From a checkpoint of a small transformer trained on Wikipedia: 4 heads of 64 (1 for keys and values), 513M tokens.
Each number is 50 + 12 x the weight over its row's rms, rounded and kept within 0 to 99. Layers, rows and columns count from 0. The size before them is the row's rms in percent of the matrix's.

# o: layer 4 attention output (transposed), 256x256, rms 0.2, rows 63,127,191,254-255, columns 0-127
# v: layer 4 attention value, 64x256, rms 0.155, rows 63, columns 0-127
# up: layer 4 MLP up, 1024x256, rms 0.207, rows 0-23, columns 0-127
# down: layer 4 MLP down (transposed), 1024x256, rms 0.0352, rows 0-23, columns 0-127
o254 098:30 73 57 47 47 31 31 57 38 93 60 52 53 58 64 39 64 48 62 48 44 46 41 45 56 55 67 60 50 41 54 37 56 54 53 55 64 69 51 69 53 76 46 37 52 35 63 34 56 53 45 45 70 67 54 63 33 70 59 54 42 60 59 54 58 49 38 55 63 51 63 35 55 45 55 37 37 38 60 34 55 51 24 47 50 62 56 65 51 48 45 41 30 68 40 56 54 74 78 45 37 49 47 74 57 56 56 67 24 51 39 36 28 59 55 31 50 53 50 55 39 54 59 30 35 62 40 46
v63 093:56 36 47 49 39 58 38 44 54 71 60 49 40 37 45 32 47 63 28 48 56 56 44 66 30 27 76 56 57 37 41 54 43 35 49 59 27 39 55 50 30 49 32 36 86 52 72 41 48 52 51 70 49 58 67 56 44 47 55 38 47 42 52 62 54 52 43 70 38 50 52 32 67 47 50 60 55 61 53 35 41 34 27 35 49 72 60 56 61 41 56 52 44 57 32 53 64 54 51 39 47 39 57 45 48 67 47 56 69 69 61 49 46 45 48 58 63 56 42 54 48 67 52 48 57 49 44 49
o63 093:39 57 51 54 69 58 50 58 23 64 63 73 53 49 46 58 54 42 60 42 56 67 60 32 47 65 59 54 44 69 69 36 27 60 43 63 55 48 31 37 30 53 47 43 45 59 49 38 38 37 42 49 57 43 53 62 40 52 52 60 51 42 44 44 50 51 25 44 55 62 51 62 57 51 83 47 42 42 47 45 62 37 31 49 55 55 53 72 29 42 64 49 61 56 55 54 50 62 58 73 42 58 50 39 62 73 61 54 66 61 32 55 57 52 60 55 16 50 41 50 47 37 44 53 41 66 56 70
o127 107:55 32 44 44 37 70 42 42 80 39 64 56 55 68 57 39 57 53 44 57 62 45 65 51 16 36 70 48 62 31 38 62 45 44 50 50 43 56 51 42 49 24 63 37 65 49 55 40 35 59 47 71 44 56 61 39 65 60 48 51 49 47 56 60 88 70 64 55 52 32 48 48 64 44 57 61 61 43 55 25 32 40 45 45 36 60 62 49 50 56 56 47 39 44 36 49 47 58 29 45 68 43 37 53 48 58 54 70 50 57 32 52 34 48 72 65 53 68 79 40 51 64 40 55 47 51 56 46
o191 108:30 52 44 59 45 38 43 69 44 50 48 41 58 71 48 36 50 30 28 36 49 47 44 52 54 58 30 39 75 41 54 32 49 42 55 23 60 30 53 48 50 48 37 37 58 35 45 59 67 49 49 51 57 65 30 54 70 36 67 51 56 60 52 47 47 46 57 38 67 59 45 41 42 47 58 47 34 56 31 56 66 43 29 46 46 56 56 62 43 65 10 60 64 26 59 52 65 36 50 55 46 39 46 59 43 26 35 53 52 25 58 70 47 53 69 46 54 46 82 63 66 57 58 57 60 57 58 34
o255 102:42 34 46 38 51 41 53 54 44 66 55 40 43 42 44 43 47 64 59 50 45 46 47 55 25 43 30 64 45 64 30 37 25 64 47 50 63 57 49 54 58 50 40 46 80 37 75 56 40 46 38 24 53 79 63 48 63 41 49 58 51 60 34 49 35 37 46 47 62 55 63 56 49 53 51 46 59 52 60 66 68 37 57 32 52 52 47 45 67 41 47 35 63 63 49 33 90 63 74 59 49 46 28 25 34 63 46 49 62 70 52 61 62 55 32 43 48 47 48 56 51 41 58 59 62 55 59 57
up0 040:51 37 48 54 40 55 51 46 43 44 52 66 58 55 24 48 59 56 61 39 42 58 35 41 36 63 59 50 63 58 75 74 48 45 51 50 28 49 43 27 50 48 71 42 45 48 59 57 50 54 37 50 41 52 59 45 62 44 52 36 36 43 46 56 34 43 63 35 57 45 49 46 33 22 49 40 47 47 34 43 55 37 64 32 42 46 35 70 62 52 71 55 65 51 50 60 53 36 64 46 56 28 49 30 22 33 61 54 53 51 46 52 40 52 43 49 66 49 48 54 67 46 54 56 38 50 48 27
down0 040:43 57 64 51 71 61 62 49 42 56 63 39 61 40 37 35 53 72 21 75 49 46 32 45 53 41 49 67 59 50 66 52 45 37 54 40 53 36 54 47 54 74 58 49 58 42 56 26 56 27 71 39 47 44 41 41 60 53 66 58 51 64 66 54 37 63 54 47 29 37 46 49 45 38 39 43 65 45 50 38 40 35 43 37 52 55 40 58 57 74 58 35 66 59 76 61 54 56 55 47 58 27 54 55 63 62 47 51 55 53 57 56 73 61 47 45 59 52 54 51 41 36 64 59 55 52 35 47
up1 129:45 38 69 47 37 45 65 63 51 74 15 36 54 64 39 22 53 29 45 51 50 43 58 64 44 57 49 68 52 31 71 43 61 50 51 59 55 48 71 33 70 35 56 47 48 64 77 55 60 44 53 63 35 62 59 75 60 53 66 62 56 55 36 55 43 60 46 49 48 44 74 35 56 55 57 56 59 75 65 38 41 38 59 52 47 50 44 58 32 30 33 40 54 52 63 46 57 51 48 51 53 47 56 50 40 55 63 50 43 47 47 76 47 48 62 38 46 64 50 59 46 56 67 60 60 31 70 53
down1 134:45 55 50 39 60 71 71 49 53 58 37 57 56 62 49 46 61 59 40 51 37 39 48 49 48 58 47 47 54 76 67 48 69 64 56 57 62 43 47 16 47 60 62 48 60 34 55 45 59 54 52 44 45 56 43 64 32 74 24 70 54 43 33 36 50 73 37 40 31 46 61 56 60 52 60 42 55 70 71 41 68 52 67 55 44 18 44 58 43 70 48 71 69 29 78 44 40 51 78 64 54 51 41 35 42 63 38 62 61 57 57 53 34 60 30 62 46 65 64 42 46 60 51 57 48 29 49 60
up2 147:58 39 55 48 53 57 71 41 73 70 42 29 47 44 36 60 43 16 61 43 55 65 60 47 71 48 51 49 53 50 46 36 44 49 31 54 52 61 44 32 27 45 33 46 47 54 47 46 56 29 47 41 61 48 47 81 37 40 68 55 69 37 54 65 47 45 32 63 27 43 62 33 60 41 63 59 35 63 47 49 31 67 60 42 27 69 40 33 25 39 59 55 59 56 55 54 45 27 56 51 72 42 56 56 54 70 50 52 58 50 41 65 38 63 52 43 57 46 63 42 31 34 64 61 72 36 55 50
down2 139:49 48 50 52 60 48 48 57 64 70 44 39 42 43 36 45 60 37 60 33 40 61 39 55 47 45 77 46 64 60 40 41 66 57 51 21 45 55 46 49 59 69 44 54 46 51 42 60 50 39 51 52 50 54 72 60 31 34 59 58 48 32 63 44 74 40 54 51 50 41 57 45 51 53 29 68 60 60 55 61 39 43 73 48 49 47 55 48 51 60 39 33 31 66 58 53 38 49 44 55 46 56 59 64 44 47 46 61 42 67 57 45 59 70 26 54 35 60 89 47 42 29 57 58 52 37 48 55
up3 094:31 43 46 52 28 34 72 47 54 47 40 45 64 68 85 53 51 19 61 77 53 21 49 54 47 41 54 49 54 49 42 52 25 63 55 46 46 54 34 42 63 21 73 52 56 40 50 66 51 30 42 52 79 48 39 56 45 63 59 33 44 53 46 62 54 62 58 59 62 40 55 21 56 19 51 55 51 50 44 51 48 50 44 63 64 58 55 46 57 42 51 45 53 32 50 54 58 36 48 40 40 31 52 31 53 61 56 54 68 61 45 54 22 49 72 64 42 76 48 51 56 40 40 49 55 49 45 64
down3 090:53 75 56 54 49 43 51 39 44 41 53 55 54 60 57 38 51 64 46 85 55 56 42 48 61 51 31 51 34 29 42 37 52 46 60 53 52 42 38 54 49 35 57 63 60 55 29 39 15 70 45 39 42 48 31 64 61 62 37 79 43 47 64 46 41 38 47 32 41 42 46 73 58 55 69 48 43 36 51 64 61 68 47 67 46 31 33 69 50 74 49 86 46 52 69 61 45 55 48 49 76 72 44 82 34 38 49 51 52 40 34 64 40 19 47 51 64 48 54 35 35 39 45 58 35 55 59 38
up4 081:67 56 30 45 71 31 53 38 71 60 51 36 41 46 65 69 49 39 43 59 41 30 60 45 49 26 46 36 61 65 60 27 41 75 49 61 82 53 51 36 80 35 35 56 52 55 50 30 43 41 50 54 54 42 55 64 61 65 41 52 47 65 58 53 65 51 26 43 35 64 43 58 51 64 48 63 41 34 67 45 57 37 39 27 26 54 65 72 43 74 53 54 55 57 44 35 50 46 48 40 35 35 42 47 43 58 67 47 53 65 47 67 54 41 37 55 59 47 63 40 48 74 50 53 57 48 55 48
down4 079:38 48 47 44 46 66 50 53 57 63 58 60 89 41 50 61 60 44 46 66 48 37 47 55 44 64 46 55 37 58 65 60 39 27 60 43 30 67 42 52 35 45 74 50 51 61 72 52 63 65 44 54 39 40 64 23 51 32 61 60 54 44 51 38 45 81 57 67 24 43 52 65 34 60 54 71 49 78 49 49 56 48 67 61 61 53 33 33 45 38 43 45 44 30 48 37 51 41 41 72 67 83 62 57 67 51 37 51 58 47 58 38 42 57 60 62 51 48 51 53 55 55 65 35 65 53 52 62
up5 078:81 34 38 53 50 62 37 61 59 42 72 37 71 59 33 45 59 45 70 43 58 66 75 39 66 44 42 28 33 63 41 32 57 53 70 47 46 45 51 58 37 57 37 33 58 53 46 66 82 40 31 63 41 66 48 65 64 65 59 53 32 47 40 53 60 30 41 26 54 36 62 58 53 58 61 46 41 44 45 49 37 53 36 46 49 33 58 40 65 44 53 53 53 52 13 35 32 40 61 67 51 47 63 44 51 52 36 28 32 65 43 39 51 59 44 40 53 68 58 51 46 60 61 49 63 39 27 37
down5 077:40 44 67 57 27 58 53 57 48 43 49 46 49 48 58 67 70 63 21 43 55 63 40 51 29 54 71 25 71 36 55 47 59 65 58 63 70 50 68 42 75 31 61 31 30 40 47 49 47 48 73 42 54 66 53 22 45 48 34 38 49 56 41 33 53 27 57 60 56 45 50 52 41 48 51 59 57 48 51 61 59 48 47 57 49 44 60 65 39 41 63 50 50 49 57 35 49 55 58 73 58 55 65 64 45 85 74 51 52 51 66 65 48 46 34 48 63 33 60 43 23 45 40 59 34 71 64 53
up6 018:61 35 52 46 64 41 60 72 34 32 07 58 61 55 20 50 48 33 57 37 23 39 44 52 51 44 53 52 55 53 56 41 59 52 41 47 45 42 46 59 22 54 50 55 56 32 60 59 48 42 40 33 45 59 35 48 40 56 46 61 45 58 41 22 47 45 68 31 38 50 33 61 42 47 47 50 78 43 43 53 52 50 35 41 52 47 59 29 54 76 34 53 43 45 57 47 45 66 70 42 27 67 74 30 37 48 42 44 32 54 47 48 56 50 57 50 45 53 52 52 39 62 52 34 55 57 47 39
down6 018:39 51 42 50 43 46 63 33 42 42 75 52 44 55 46 69 33 51 42 68 53 36 36 40 44 49 63 52 39 45 44 45 34 43 40 23 42 68 48 42 59 42 44 53 75 51 41 47 45 47 71 67 45 62 38 47 57 56 45 43 49 54 16 36 48 48 45 53 56 36 56 33 41 49 19 51 39 31 34 56 38 56 46 52 47 54 46 63 48 40 82 43 72 66 53 48 12 18 35 59 50 39 58 59 46 47 55 78 70 49 51 42 46 44 80 51 57 62 40 63 71 40 38 58 65 37 45 65
up7 019:42 41 47 51 57 38 51 44 34 61 43 41 54 52 43 38 37 60 52 53 55 28 34 63 35 61 47 57 60 54 55 53 63 35 41 57 38 42 52 54 37 70 57 37 38 51 39 63 55 44 72 50 81 47 41 43 44 78 34 43 69 40 70 38 33 21 38 61 69 56 34 49 48 51 61 47 46 27 55 34 44 49 40 57 53 53 70 28 46 53 59 50 59 54 39 50 49 42 37 38 43 31 55 28 39 59 27 56 33 47 56 57 55 52 54 43 61 45 51 44 56 48 61 57 53 64 48 52
down7 018:57 60 41 52 46 62 38 62 58 58 54 56 44 43 44 35 55 49 47 49 64 53 53 40 27 45 46 58 45 51 53 39 43 40 45 40 66 70 46 65 43 54 64 50 44 77 54 52 46 55 36 51 58 49 69 49 70 87 68 61 48 67 58 44 33 19 50 28 62 65 56 49 54 57 45 41 54 38 50 51 38 37 51 47 56 60 56 37 46 35 50 40 46 49 44 30 55 48 39 66 39 44 62 62 50 51 44 65 52 49 43 65 41 45 38 73 72 41 30 43 45 52 55 58 69 32 62 56
up8 136:28 62 50 26 63 53 54 34 48 68 54 63 48 39 31 54 52 36 55 48 68 53 53 52 56 59 55 27 44 34 51 58 57 37 31 47 47 51 33 47 57 37 65 57 35 44 64 59 62 31 50 56 69 53 55 51 76 52 27 54 42 35 67 52 52 41 38 37 66 44 42 57 29 57 49 43 80 68 51 55 48 34 65 43 41 66 28 41 63 53 47 36 50 43 26 50 37 44 36 48 43 63 32 44 59 43 31 50 52 52 58 43 39 31 42 57 62 61 64 69 50 45 70 60 60 32 55 42
down8 142:54 47 43 45 59 37 43 41 48 51 42 50 35 41 49 42 51 59 45 52 47 45 59 58 32 68 39 47 60 39 58 57 50 44 63 39 32 33 49 45 23 54 65 39 54 37 38 39 72 39 43 71 35 52 54 44 48 79 36 58 47 57 72 50 70 58 53 36 36 43 62 79 31 48 51 43 28 47 62 50 80 39 65 54 48 47 49 45 75 61 56 53 58 30 34 54 53 53 40 53 53 62 35 22 53 46 39 54 50 80 64 37 46 42 39 50 56 54 51 50 40 55 60 57 51 31 55 53
up9 009:55 71 48 46 51 42 59 48 56 51 65 61 52 29 28 38 63 45 69 68 34 49 45 33 36 42 35 62 44 54 57 48 51 46 58 43 49 43 53 55 42 35 30 38 34 64 51 56 59 48 39 55 30 45 39 22 38 36 37 57 57 34 43 46 48 38 61 34 39 57 60 47 41 51 51 43 42 55 27 41 57 39 61 46 64 57 52 61 46 74 33 54 36 49 56 61 41 24 60 48 30 63 48 47 39 59 37 38 30 54 47 52 73 64 34 76 56 28 74 55 42 51 66 62 48 66 32 22
down9 008:49 54 61 45 46 64 44 47 61 44 56 64 72 44 58 49 36 46 50 62 53 48 49 45 67 38 41 46 58 57 51 61 57 43 62 77 31 67 34 52 59 65 56 47 57 52 64 51 46 54 46 56 40 71 79 49 42 64 43 41 40 53 53 51 40 45 52 37 55 59 40 38 56 56 33 71 55 50 58 57 59 68 61 40 28 69 42 56 43 37 34 43 50 63 43 66 61 61 61 58 62 47 43 56 44 38 50 51 36 50 34 45 19 56 30 42 51 46 54 59 49 68 77 38 17 60 64 63
up10 124:39 34 43 54 45 60 28 74 60 23 42 59 44 58 46 41 53 48 46 46 63 54 46 41 51 67 52 54 80 65 57 60 35 39 43 33 64 56 51 57 36 55 49 43 57 62 57 77 44 44 55 56 45 54 65 55 31 43 42 59 54 56 63 60 31 42 34 26 49 52 82 63 26 32 57 45 44 59 35 21 63 41 41 38 45 56 57 51 46 55 58 45 55 49 52 34 50 75 43 52 49 58 83 56 42 57 39 46 61 57 27 38 44 45 55 64 53 46 45 59 38 38 49 35 48 66 47 59
down10 114:48 62 28 51 53 57 33 54 56 30 54 70 57 44 48 27 38 54 64 11 42 32 91 56 60 58 47 59 33 48 50 66 45 45 38 39 71 50 68 37 60 60 63 50 41 32 52 61 55 52 58 57 43 64 63 39 44 64 65 36 51 60 68 38 52 63 66 41 67 48 38 42 38 46 52 51 40 60 45 41 42 58 54 55 54 51 57 65 53 49 47 70 51 23 45 38 80 42 70 44 66 49 47 33 45 58 71 30 58 73 34 49 41 63 72 47 55 50 54 42 60 39 67 40 52 51 50 48
up11 114:25 56 43 69 61 36 26 53 31 33 46 36 29 45 43 91 48 42 49 43 54 40 56 37 53 42 36 60 47 58 47 34 39 33 61 56 51 56 54 51 19 54 51 65 62 43 65 45 58 65 52 62 42 65 48 54 48 68 34 58 31 46 36 57 43 36 52 41 46 67 55 49 58 60 58 51 51 68 39 51 45 62 55 53 56 66 47 54 73 60 50 49 68 59 51 62 60 38 33 42 39 46 61 51 31 29 50 49 60 37 65 37 57 27 46 56 43 59 32 21 45 41 59 50 42 25 63 52
down11 113:51 63 61 59 62 45 23 36 52 50 45 36 36 39 52 62 39 48 54 52 40 42 60 50 67 56 64 37 46 44 51 51 51 56 55 51 59 67 37 47 47 40 47 33 66 49 63 54 32 35 75 64 52 36 49 45 39 71 52 47 50 49 58 59 31 33 63 38 41 26 64 52 54 64 50 51 48 47 69 59 43 40 66 44 63 44 31 45 50 46 69 44 59 50 57 60 67 51 66 67 52 36 37 49 69 63 67 56 53 59 39 50 32 60 35 68 53 42 72 42 39 50 37 65 45 52 38 46
up12 118:49 33 41 53 43 33 34 42 56 45 56 48 54 69 29 51 61 44 36 39 31 45 39 29 50 40 58 42 42 55 56 47 49 57 61 39 68 55 65 31 35 33 47 60 53 41 61 74 62 48 29 76 51 54 43 54 60 29 57 55 48 59 42 56 41 53 70 49 30 42 72 50 36 40 51 55 61 59 44 64 58 54 64 39 77 57 58 41 74 64 52 22 61 34 50 44 63 53 31 40 60 47 46 44 57 57 66 55 32 56 68 54 50 33 47 58 50 45 23 34 52 57 15 37 37 59 46 65
down12 137:46 60 40 28 67 35 47 30 46 42 42 55 52 44 61 40 37 57 35 45 33 51 59 57 65 45 42 55 57 55 26 36 40 50 54 53 65 33 57 47 13 51 42 32 50 49 51 51 59 46 51 36 62 57 41 60 43 36 50 40 51 62 44 42 62 55 62 17 39 37 51 64 35 53 44 55 51 66 62 65 45 74 69 37 58 57 55 64 52 56 40 31 56 65 51 59 71 44 31 46 73 76 23 38 43 78 63 51 48 52 80 47 69 54 49 63 60 50 42 56 24 66 47 50 66 49 47 51
up13 097:43 41 47 42 47 37 34 58 37 56 46 37 48 52 47 41 46 70 46 41 33 55 49 54 36 40 52 57 49 71 43 51 43 67 54 54 64 35 56 61 60 44 38 28 57 56 64 63 51 26 37 23 82 52 47 74 63 55 63 69 43 34 37 44 33 38 45 37 37 48 49 34 29 55 31 50 67 21 57 45 45 51 76 49 32 47 62 36 41 54 68 23 53 40 64 47 68 60 65 58 68 67 39 38 52 43 58 63 31 63 38 53 35 59 44 36 51 59 48 62 46 60 49 44 60 61 52 48
down13 094:64 36 29 51 48 54 39 58 48 21 55 56 48 62 53 53 68 46 44 79 56 52 50 57 58 49 45 55 51 22 58 36 38 42 37 51 40 66 52 52 34 53 73 77 47 37 39 23 46 35 67 73 27 41 30 29 34 54 59 59 38 54 54 43 53 59 64 62 33 51 48 73 54 30 46 40 41 66 46 56 49 21 37 55 32 49 59 46 73 46 39 61 49 42 38 76 35 43 40 52 49 25 60 67 41 54 32 62 68 58 64 34 39 41 71 64 75 46 57 35 45 49 29 61 56 55 49 66
up14 057:55 58 65 31 42 69 67 67 53 53 70 54 51 55 45 55 37 38 65 31 64 81 56 58 46 35 66 46 29 39 40 73 69 47 55 43 43 55 70 51 46 41 34 40 27 46 42 56 36 57 64 67 48 57 45 57 55 49 40 38 41 68 59 32 47 55 46 56 24 53 53 39 54 50 54 56 40 42 56 46 55 46 53 30 58 40 28 37 51 73 45 59 64 77 49 64 39 19 48 18 53 60 32 41 40 38 40 34 56 37 40 38 49 61 62 52 50 38 54 57 56 58 49 42 70 59 14 40
down14 057:30 72 46 41 42 44 63 52 27 31 55 64 35 40 73 44 29 63 33 50 77 43 57 60 37 37 59 45 29 45 46 54 61 56 55 38 71 44 77 70 52 57 47 46 53 48 38 21 45 63 61 50 60 56 57 66 60 43 53 49 58 68 54 44 38 71 50 54 37 10 39 54 54 58 49 46 54 57 21 54 46 49 35 71 36 45 40 57 56 82 54 45 52 49 55 57 66 43 41 21 44 34 78 58 37 54 23 37 59 63 47 51 49 54 57 66 48 29 48 45 47 56 54 67 69 60 30 48
up15 118:57 52 41 54 53 55 53 54 38 57 60 54 26 60 56 57 49 41 53 57 40 59 44 66 55 52 42 35 60 44 66 65 44 32 49 51 63 48 62 70 62 54 53 56 48 27 54 50 78 42 53 49 61 53 17 53 36 61 46 60 31 50 66 47 56 40 36 51 47 71 43 37 48 30 50 67 48 41 59 62 46 54 53 41 39 64 31 48 47 49 51 37 61 40 49 25 59 65 37 37 65 34 51 47 60 44 47 34 48 35 70 41 57 29 48 41 41 46 54 39 28 48 28 59 50 37 38 23
down15 138:50 44 21 61 56 53 67 37 42 57 57 79 53 67 54 42 62 52 45 54 50 69 47 50 58 60 42 33 49 51 74 56 31 37 42 52 43 56 66 45 45 59 75 38 81 69 74 71 57 44 41 59 56 57 48 66 53 48 43 64 45 48 62 50 59 28 53 35 37 48 44 31 65 31 63 63 31 61 49 53 66 47 40 62 40 74 51 56 47 52 56 42 43 64 51 44 31 66 54 51 65 43 39 59 61 45 74 35 68 57 39 43 52 31 56 46 66 76 34 62 56 87 49 60 46 61 37 37
up16 093:34 68 54 44 63 64 37 46 57 57 57 57 70 30 47 50 50 39 47 52 51 37 42 42 60 32 37 49 49 54 73 52 56 31 54 46 59 35 24 50 75 46 61 43 38 34 46 53 31 60 57 44 36 65 32 35 55 25 41 51 69 62 50 61 28 64 60 38 54 50 49 29 60 48 67 47 81 43 23 55 55 54 59 34 53 60 61 47 39 62 48 51 55 54 63 47 44 66 35 63 36 49 45 56 65 46 44 56 60 59 65 56 51 33 54 39 54 48 60 52 57 58 54 67 46 26 41 29
down16 088:46 40 22 59 46 62 32 47 61 57 53 57 56 45 43 60 56 50 51 53 43 33 42 32 60 59 60 57 60 55 38 60 71 70 52 67 44 73 56 40 48 50 47 72 38 44 33 39 44 51 58 55 61 64 36 48 53 44 54 49 68 57 69 30 43 47 44 32 48 69 61 45 55 56 48 60 53 47 47 57 60 30 47 44 37 37 63 53 71 55 70 45 45 55 60 68 40 36 48 51 60 50 42 60 60 54 47 64 39 49 54 41 58 62 43 51 38 60 59 45 49 57 63 80 42 45 46 50
up17 130:45 25 68 47 28 53 66 50 09 52 35 39 57 60 29 32 31 67 59 40 49 59 61 45 39 65 44 42 56 53 50 57 56 62 40 43 38 54 65 49 59 52 43 46 59 50 57 60 61 38 67 60 52 69 53 72 38 47 46 49 56 41 67 53 61 41 25 61 52 53 42 50 47 41 61 31 70 35 49 47 67 63 61 61 42 54 42 50 33 39 40 51 54 55 59 47 67 39 50 59 58 54 60 53 43 65 55 58 50 44 51 53 47 34 33 40 48 46 41 31 71 46 66 39 62 37 62 54
down17 132:28 33 46 67 55 55 62 35 20 67 49 42 68 55 67 53 70 42 48 46 54 69 53 53 27 37 56 58 32 52 55 36 52 66 49 51 55 54 70 41 50 53 62 44 44 52 70 70 39 58 43 45 54 43 65 27 69 29 74 57 54 60 56 48 70 49 25 59 57 53 62 55 63 59 41 49 58 55 61 43 64 50 65 59 64 38 41 54 21 46 44 37 59 40 46 59 52 43 49 66 68 61 47 52 36 53 45 36 69 22 49 45 43 50 40 39 46 57 56 67 59 44 37 50 50 54 62 38
up18 006:49 63 46 53 53 57 49 64 51 75 64 57 52 55 55 54 56 63 56 46 62 54 56 65 61 52 71 47 45 33 24 61 67 42 61 58 42 65 41 39 27 59 45 53 55 58 79 60 46 45 30 57 43 47 40 61 57 39 64 51 61 58 62 74 49 52 42 47 39 60 55 40 63 47 25 31 44 37 73 42 57 61 38 27 39 36 39 62 69 60 40 54 39 46 65 64 27 61 42 57 43 49 49 23 64 66 44 55 60 46 47 83 48 51 52 43 53 48 52 71 64 53 44 41 63 38 55 65
down18 007:33 51 51 51 38 51 29 50 69 39 63 50 58 74 28 83 46 58 44 45 39 48 55 44 41 29 44 69 60 53 47 55 34 58 51 49 42 53 33 49 44 39 51 52 58 35 47 60 54 35 44 41 61 45 50 50 57 31 67 29 39 45 54 55 52 59 57 71 46 39 25 58 31 39 26 51 29 40 54 42 48 45 42 23 36 33 45 48 65 58 45 71 46 39 38 64 50 62 55 57 67 38 54 52 40 54 47 57 35 57 24 59 39 33 70 53 41 56 50 62 55 50 51 69 46 45 60 58
up19 130:46 41 51 54 38 34 47 45 41 50 49 46 47 57 58 33 52 27 54 34 63 21 48 45 24 49 67 54 51 67 36 44 44 43 53 44 68 60 57 61 42 47 38 39 29 28 43 76 72 67 49 64 48 33 49 61 52 57 63 64 52 64 51 44 37 56 50 45 58 57 51 53 67 56 45 64 27 57 60 38 46 45 58 74 22 40 57 50 41 64 64 33 41 74 37 50 45 51 57 64 62 32 64 55 50 56 36 47 27 64 50 46 63 55 35 48 67 48 41 42 46 55 46 40 49 49 60 47
down19 133:43 57 45 39 62 56 16 63 44 60 35 35 50 62 58 36 69 70 51 88 38 30 47 43 44 43 65 48 44 66 64 33 33 63 36 39 74 47 43 50 72 63 50 54 32 51 50 26 55 54 53 44 70 43 62 45 40 39 61 21 66 63 45 53 74 70 53 41 53 63 46 49 34 54 48 27 61 69 52 50 52 57 63 55 33 56 41 36 51 53 52 41 55 62 50 43 68 77 61 38 40 87 68 54 37 39 57 48 60 27 49 72 52 68 61 35 46 29 44 57 71 44 49 47 44 43 30 53
up20 097:52 53 54 53 49 64 39 59 69 31 50 61 27 63 38 51 45 51 56 51 47 65 35 42 39 51 53 58 73 41 79 42 42 37 36 70 51 65 62 67 46 56 63 41 44 44 70 51 57 56 48 53 46 36 45 58 56 70 54 53 52 60 45 45 56 50 45 73 70 41 31 30 49 55 35 64 61 54 57 48 41 66 24 41 62 43 52 53 54 57 37 31 81 52 46 54 42 63 26 36 63 52 65 63 44 55 57 46 39 62 42 35 51 66 47 31 63 56 40 52 61 49 63 41 57 75 60 34
down20 086:44 43 31 51 54 32 33 62 50 58 58 82 45 52 53 64 30 56 28 19 43 38 66 46 64 37 49 54 35 24 28 50 22 54 48 68 36 60 42 55 50 48 43 54 58 45 44 61 39 38 43 73 36 51 42 25 53 64 62 53 54 52 51 24 71 59 31 43 61 58 68 29 44 62 51 23 61 51 50 77 42 59 49 33 44 62 45 55 35 40 36 63 62 43 45 70 73 42 38 45 56 42 55 51 49 50 55 34 43 57 50 58 36 40 52 31 41 42 55 71 63 46 45 47 65 53 53 43
up21 043:36 46 62 43 31 76 65 51 48 58 63 17 68 38 57 57 69 71 51 57 42 65 62 44 52 45 60 68 58 44 50 70 48 73 42 32 35 61 53 38 67 57 80 51 57 86 50 42 45 62 44 50 26 67 61 62 41 30 54 25 42 45 54 47 58 50 65 34 36 39 41 74 48 60 52 52 34 46 52 48 35 34 48 43 52 54 58 49 51 33 44 45 36 78 59 54 69 51 42 56 53 66 43 36 40 54 55 45 72 41 58 46 40 38 58 52 41 51 55 40 51 45 57 46 32 66 54 77
down21 044:62 44 52 39 34 54 58 56 62 49 39 32 48 53 50 34 64 57 42 73 59 44 54 54 54 69 54 46 34 28 59 47 49 36 63 27 34 58 55 40 58 71 66 68 69 67 63 50 55 61 38 63 35 52 52 54 67 33 77 38 27 53 52 55 56 54 63 56 43 35 55 58 50 46 43 45 44 59 34 28 26 46 50 21 51 50 51 45 70 51 53 50 38 31 63 50 63 51 69 44 61 34 35 45 36 59 57 45 63 35 55 31 59 40 36 47 55 55 24 58 61 71 39 53 55 34 46 43
up22 089:38 66 45 58 32 41 60 66 48 38 37 34 70 50 64 51 54 41 46 31 48 53 58 52 29 50 24 54 63 57 51 53 53 56 56 39 25 44 53 55 68 51 35 35 46 71 72 34 46 59 44 58 61 61 32 63 39 39 61 59 52 53 29 54 39 38 54 51 71 45 41 48 55 55 46 48 59 52 31 60 37 55 26 56 45 58 43 55 45 46 39 46 58 48 47 57 39 56 50 44 23 44 61 70 64 45 51 76 48 48 64 50 56 46 47 70 68 70 39 60 21 25 46 55 43 31 62 48
down22 083:55 49 58 55 49 43 65 36 66 61 48 43 66 47 66 42 67 63 43 63 26 74 32 49 48 37 57 44 60 57 49 29 54 60 47 24 24 40 64 48 41 52 38 44 28 57 58 50 41 54 38 70 64 46 44 40 36 60 52 57 57 55 40 62 33 63 72 46 55 43 39 49 38 33 43 63 28 58 70 49 39 54 47 52 55 64 52 67 28 41 36 46 71 37 43 56 38 55 38 46 23 32 60 71 63 52 58 55 37 56 48 57 64 43 35 60 53 62 41 45 53 43 49 58 59 50 62 47
up23 131:54 45 50 54 52 55 57 45 63 46 51 67 61 53 51 63 58 64 46 41 44 39 65 55 66 69 61 52 56 54 45 46 47 68 34 41 35 43 47 53 44 47 49 65 61 46 58 68 59 69 40 41 40 49 55 26 56 30 49 71 53 63 41 77 58 35 32 38 57 63 41 63 60 47 40 48 57 23 53 53 60 70 48 59 49 44 69 64 43 64 33 47 65 33 39 59 33 52 44 45 52 60 52 41 58 32 64 68 75 66 48 45 52 45 67 48 38 51 46 34 43 55 48 50 38 58 44 40
down23 118:68 50 48 45 60 53 63 48 50 35 69 53 53 33 56 62 43 58 53 42 36 59 72 62 46 36 47 34 39 65 47 38 38 67 67 56 70 25 53 57 68 41 54 37 50 60 53 41 50 32 49 54 48 52 34 31 52 42 65 44 45 42 43 54 54 61 38 62 48 49 61 38 63 43 58 53 28 52 64 41 57 47 48 61 46 65 55 43 41 54 74 42 50 64 39 31 36 44 49 63 52 60 42 47 47 54 49 60 34 28 47 50 57 54 47 50 26 51 60 51 45 29 41 64 32 43 52 75